Part of a small language model's weights.
Size: width 512, 8 heads of 64, MLP 2048 squared ReLU, vocabulary 32000, 115M parameters.
Architecture: RMSNorm before each block, gated attention, value embeddings, a smear gate.
Training: a variant of Adam for these matrices, 738M tokens, 11849 steps.
Each number is 128 + 24 x the weight over its row's rms, rounded and kept within 0 to 255. Layers, rows and columns count from 0. The size above them is the row's rms in percent of the matrix's.

# layer 3 MLP down (transposed), 2048x512, rms 0.0461, rows 1414-1419, columns 256-511
size [ 95 108  99  96 102  98]
[[ 65 109 119 152 141 133 121 137 114 152 154 119 105 144 118 155 108 133 143 163 102 112 110 116 125 153 127 137 143  93 148 178 133 170 150 115 136 104 148 126 148 123 119 124 146 151 158 130 126  89 117 118 106  84 152 135  76 156 124 170 127 107 124 135 122  67 150 154 107  93 136 179 136 100 158 133 128 145 116 109 137 122 140 150 129 124 105 159 146 108 151 101 150  95 120 117  76 139 147 119 122 127 127 129 127 148 120  86 141 134  86 116 132 133 150  96  81 105 158 118 103 128 191 135 110 123 143 137 162 169 114  71 162 165 136 124 127 113 125 148 108 159 166 126 152  48 127 134 124 102 104 121 148  82 120 133 125 136 168 158 132 122 142 135 138 126 149 118 176  70  69 142 161 129 131 148 101 147 154 102 114 104 104  99 165 147 122 128 126 105 170 121 128 134 132 109 110 146  99 118 108  99 192 145 106 105 130 143 113 142 101 126 122 163 170  96 119 114 136  92  90 132 139 127  78 109  83 118 118 140 144 149 165 160 155 133 112 106 141 136 138 138 145 125 133 100 153 144 133 147 149 139 100 126 123 118]
 [130 120 125 176  73 146 142  82 163 101 119 153  93 121 188 112 130 126 118 114  99 151 132 123 144 112 122 114 164 112 110 138 149 107 120 107 149 145  83 129 131  91 157  84 177 145 101 145 125 143 143 146 148 121 100 139 113 125 136 142 122 116 123  66 158 125 149 139 126 117 141 105 112 132 116 108 139 145 126 129 132 138 107  45 130 137 169  92 134 159 147  89 124 141  67 140 116 108 155 158 138 171 148 143 171 161 109 130 118  91 143 125 110 119 138  93 124 124 135 117 123 155 134 123 132 155  94 139  74 118 145 130  94 153 138 125 152 120 147 170 125 146 164 131 178 100 144 144 181 120 140 140  92 110 132 130 142 140 120 150 122 119 139 135 124 124 104 155 113 134 125 125 129 125  76 116 163 150  88 127 109 122 135 121 140 131 138 124 132 147 101 149  71 143 113 126 106  99 104 125 169 157 136  66 149 196  93 126 138 153 107 132  76 128 140 100 125 147 160 112  99 154 159  99 124 160 129 158 137 135 126 152 113 138 112 145 150  93 148 170 176 102 125  96 145 142 106 136 144 112 142 126 115 190 137 120]
 [ 74 128 131 153 112 125 128 164 149 150 129  79  79 160 115 126 138 103 100 135 117 101 144 119 130 133 139 179 114 125 147 145  77 114 111 105 117 116 158 118 158 133 116 120 141 143 168 123 125  93 123 101 136 131  92 132 126 124 129 110 141 128 106 152 109 110 166 121 113 116 119 113 135 143  95 124 113 145 137 107 208  96 114 136 103 157 117 147 137 143 115 111 150 123  84 153 129 161 177 151 107 122 122 157 156 135 142 109 167 110 145 112 125 155 171 155 127 125 119 106 165 113 160 133 107 160 126 123 138 178 126 112 125 167  66 149 154 129 156 135 123 179 125 133 117 151  94 168 123 124  87 137 125 106 103 142 122 138  81 157 131 119 103 157 169 119 155 103 139  74 114 162 121  91 118 145 145 136  83 159 132 155 101 102 105 144 186  88 136 147 129 132  95 129 169 122 156 136 101  90 122 128 132  72 159 103 114 125 148 110 100 121 177 147 170 136 112 140 106 102 100 133 141 105 127 130 112 163  98 168 119 114 129 117 152 146 130 143 151 147  93 131 149 149 132 102 106  93 147 114 137 139 143 131 105 155]
 [115 111 117  95 152 151 118 147 169 126 101 105 130 144 156 125 120 177 152 136 105 154 109 135 114 129 144 118 114 105 114 151 162 140 167 105 144 131 104 135 164 142 104 103 153 158 143 149 112 135 107 128  89 126 134 138 168 167 135 125 134 116 155 146 147 112 110 157  85 114 173 119 140 104 120 104 146 106 111 154 129 164 127 179 151 159 136 154 104 151 157 141  86 160  90  98 106 137 109 135 137 108 136 151 174 135 149 133 130 114 161 153 114 135 114 162 202 120 133 109 138 146 149 117 128 103 149  92  65 126  51  98 124 105 101 169 117 151 140 141 218 139 103 148 153 118 124  98 127 121  88  93 116 119 151 144 103 139 154  75 113 163 130 133 157 133 144  94 100 129 135 151 141 137 149 112 127 120 108 170 190 138 140  96  85 111 104  98 156 109 119 103 127 112 162 120 159 123 180 100  97 125  66  95 135 111 105 131 123 137 144 160 137 116 137 126 116 157 113 132 148 100 163 173  99 185 125 122 113 120 125  73 109 123 114  87 149  84 102  86 143 130 133 118 158 127 126 128 130  91 136 129 119 145 149 122]
 [126 125  89 134 158 145  88 129 174 153 131 133 160 139 143 173 127 142 144 181 140 123 131 101 136 128 138 158 165 106 141 123 159 102 113 170 149  78 131 125 105 126 123 171 122 142 105 116 116 102 141 159 155 130 134 141 109 147 126 151 149 107  85  85 203 160 120 146 120 128  93 159 121 134 166 122 132 115 144 144 118 115 147 139 101 119 124 135 131 150 111 101 142 157 172 126 117 142 136  99 182 106 103 128  90 120 111 203 137 192 109 141  78 121 127 148  90 130 114  81 127 125 133 162 105 119 104 113 150 130 159 116 139 150  98 100 128 135 149 145 124 121 125 138 153 125 173 145 116 144 156  61 105 129 161 117 168 133  94 140 104 109 124 121 132 102 139 106  86 154  89 140 134  81 121 137 123 150 134 129 100 160 157 103 115 151 161 104  92 119 133 146 138 122 145 107 116  97 120 139 124 109 144  54  64 128 121  83 113 114 125 101  87 186 124 121 134  94 130 125 100 138 102 162 124 101 127 148 125 155 127 111 176 105 153 156  77  97 136 147 144 126 113 105 120 154 105 136 122 128 118 121 145 110 142 111]
 [106 123 114 134 165 130  54 120 128  95 133 118  95 150 121 129 115 135 172 111 138 143 118  81 159 144 107 107 111 115 165 190 126 134 139  70 132 146 158  91 115 123 148 129  88 123 142 175 132 118 129 137 157 125 106 135 140 109 125 144 125  91 164 131 153 157 114  92 112 119 133 102 117 172 110 107 125 104 125 134 134 127 112 130 128 141 123 150 134 119 129 129  69 119 137 150 153 171 153 123 126 138 163 113 129 155 130 133 142 112 155 121  84 108 162 132 127  96 118  80  86 150 110  85 143 142 116 117 121 144 140 165 115 109 106 121 160 169 111  81 141 133 131 126 111 107 142 144 139 129 145 150 102 112 149 146 120 131 151 107 136 125 124 142 147 151 104 127 112 132 139 135 147 108 121 127 107 137 101 124 148 139 144 135 131 121 152 138 120 110 153  95 154 126 130 115 116 118 144 124 131 117 128  89 162 122 123 144 133 113  82 120 103 153 148 102 105 135  81 111 121 126  71 113 138 108 135 178 161 135 118 104 107  96 128 127 144 194  88 133 141  99 118 136 136 150 111 172 142 104 129 202 151 135  93 146]]
# layer 3 MLP up, 2048x512, rms 0.0503, rows 1415-1420, columns 256-511
size [116 102  92 103  94 108]
[[139  93 132 161 126 125 128  88 183 126 128 129 156 163 115 119 146 114 144 122 109 102 183 147  93 179 112 115 154 131  93 144  87 139 126  80 118 125 119 105 128  77 103 108 137  93  89 152 139 123  89 151 120 129 142 132 118  77 159 159 123 131 133  79 131 117 115 151 152 155 129 112 190  67 144 100 170 119 136 176 165 135 134 107 161  79 145 124 129 120 119 138 132 142 122 109 129 139 145 143 124 155 158 126 169 152 119  87 134 152 128 161 136 100  95 108 105 103  96 142 110 114 155  82 115 129 141 130  99  61 130 141 142 129 131 171 143 118 131 144 122 163 130 131 116 134 140 100 124 100 192 132 130  95 143 149 136 115 149 112 171 141 129 125 108 112 134 146  90 145  94 109 160 125 104  99 115 152 128 105 127 128 172 102 101 145 125 108 125 135 119 132 151 105  89 165 167 120 143 121 147 142 111 106 133 149 139 127 103 157  85 116 107 119  90  97 139 127 122 117 135 118 150 167 124 121  77  93 116 142 138 111 136 139 110 178 170 107 106 169 130 107 149 132 129 102 110 127  85 107 147 163 120 160 136 137]
 [113 130 110 127  78 152 153 160 140 132 186 107 147 154 113 143 113 145 110  85 119  95 151 149 154 119 118 152 121 151 132 127 151 135 136 130 140 113 125 133 106 140 153 118 134 129 125 102 150 120  95 100 137 182 101 172 130 134 134 126 147 135 136 120 124  81 114 155 145  99 102 121 138 185 114 146 151 120 155 109 182 165 100 131 129  96  88 136 124 106 116 157 121 124 109 143 160 111 143 164  82 140 135 132 132 136 154 104 155 177 118 125 102 138 106 135 106  98 141 110 103 168 141 154  91 136 104 149 176 119 135 142  91 152  97 152 143 153 173 152 154 161 117 132  86 163 140 130 108 125 110 150  54 126 141 104 105 136 117  95 156 135 115 137 161 124 125 113 139 150 134 125 162 128  92 153 128 117 147 111 118 142 122  88 131 175  99 113 112 160 100 108 139 116 116 127 173 115 110 101 104 137 131 135 127 140 159  92 123 153  90 127 146 122 170  98 143 110 136  80  85 156 128 147 130 139 112 100 109 124 123 125  98 140 126 133  97 123 146 137 144 102  98  89 123 103 140 107  99 126 142 126 154 135  51 107]
 [ 98 136 137 136  98 166 128 159 106 114  95 132 129 122 118 115 114 148 145 108 128 153  97 137 150 179 139 149 126  82 126 179 127 135 104 115 112 127  95 108 164 156 111 111 129  97 144 106 143 143  99 104 102 143 171 129 128 133 131 135 149 154 150 154 115 161  96 104 126  95  94 129 103  93 109  90 126 103 125 166  97 165 162 150 105 119  93 170 158 118 144 128 143 125  66 106 144 140 108 116 110 140 141 145 115 118 169 129 139 147 126 118 111 101 109 172 109 112 130 114 149 108 134 114 130  88 120 125  90 162 152  99 160 150 114  99 124 114 103  89 136 158  43 158 117 156 112 129 155 114 141 126 133 182 172 114 157 134 165 147 131 147 167 129  81 149 117  96 128 154 151 152 149 126 149  42 170 122 122 114 142 149  86 123 123 140 160 157 124  82 132 114 118 100 148 105 149 126 141 159  92 123 134 134 141 108 146 103 127 137  91 188 158 151 169 112 129 165 128 150 122 117 119 116 117 136 139 135 117 117 124 118 135 117 142 114 156 117 137 120 165 106 128  62 112 119 104  67 142 137 113  85 139 131 149 102]
 [140 123 119 166 163 163 132 121 132 128 115 136 156 116 116 117 112 104 145 120  99 139 145 128 167 119 142 104 148 122 110 149 175 170 128 117 128 122 127 137 159  97  90 162 132 141 112 133 113  82 161  65 133 152 143 105 101 118 104 168  91 130 123 149 138 159 130 155 152 149  93 102 139 141 167  75 128 131 153 124 121 135 151 159  92 114 131 164 129  81 124 110 130  96 150 104 112 115 137  93 158 148 102 115 155 148 130 137 163 129 122 105 108 110 109 156 105 108 179 120 143 122 122 123 150 119 122 121 140 104 164 153 136 118  91  99 124  98 167 106 121 128 161 155 149 144 117 152 115  84 123  75 142 117 106 134 133  90  73 104 130 127 148 110 108 140  85 141 144 135 122 122  95 105  98 126 148 150 120 142 137 166 129 158 107 129 103 113 163 110 134  94 140 128 207 116 132 131 170 162 122 102 125 137 146 133 166 125 101 118 131 129 134 136 115 153 126 105 116 122 153  92 162 134 114 156 122 138  75 132 170  85 124 128  97 114 148 125 124 123 122 120 122  97 133 132 134  97 126 120 130 122 117  67 111 106]
 [126 115  95 161 126 132  86 108 152 127 154 171 139 121 110  89 160 114  89 107 136 130 122 140 161 138 129  63 112  99 126 142  87  98 112 114 137 136 144 113 119 134 112 151  98 143 137 164 109 108 126 137 123 137 145 125 124  95 115 120 104 124 151 118 106 168 133  73 166 109 161 137 121 149 124 147 131 137 146 118 110 135 145 120 119 105  64 138 149  91 132 155 110  82 139 105 150 170 135 117 141 140 116 130 106 136 123 133 116 132 124 156  55 104 145 139 124 119 129  96 142 137 151 105 120 176 121 123 112 133 104 145 147 118 118 156 137 160 133  74 148 128 103 122 151  86 118 140 187  79 160 110 115 130 143 179 163 104 170  92 152 157 158 134 140 100 103 137 149 143 126 157 173 156 157  98 131 157 113 170 111 153 136 141 130 106 115 143 131 158 144  95 104 149 157 121  90 143 153 137 120 100 117 100 170 168 136 162 143 133 143 127 109 139 135  87 118 111 110 107  92 144 166 178 112 101 162 155 150 124 146 102 103 141 144 153 124 128  99 125 133 101 113 106 105 111 115 111 127 108 147 144 152 122 117 161]
 [164 109 128 151 116 189 116  88 112 163 157 110 105 109 118 105 107 115 110 152 122 147 108 124 124 122 131  69 120 151 105 150 135 162 111 198 128 102  90 113 150  91 139 121 137 159 118 139 164 128 140 129 149 128 155 120  99 115 121  81  98 152 123 123 137 159 157 157 119 102 126 156 123 123 127 105 118 126 148 116 153 134 100 143 117 137 123  94 158 162 134 115 130 114 158 140 151 122 121 161 131 185 117 153  72 140 124  80 121 124 146 149 139  95 114  70 138 133 153 122 150 122 137 129 137 121 167 135 114  97 134 106 119 152 170 158 117 166 107 124 123  77 133 167 126 155  78 130 133 141 125 149 123 138 136 113 125 138 135  86 115 131 145 129 168 135 112 139 110 120 145 106 146 168 145 133 104 133 148 102 177 139 120 136 157 132 139 125  82 124 118 123  86 107 134 136 101 122 153 106 156 106 106 131  68  98 114 154 113 176 122 147 106 109  90 133 170 144 140  99 166 127 100 127 102  85 125 108  99 127  90 111 100 141 164 130 146 116 140 107 165  90 102 151 143 106 132 103 134 136 102  90 116 169 134 136]]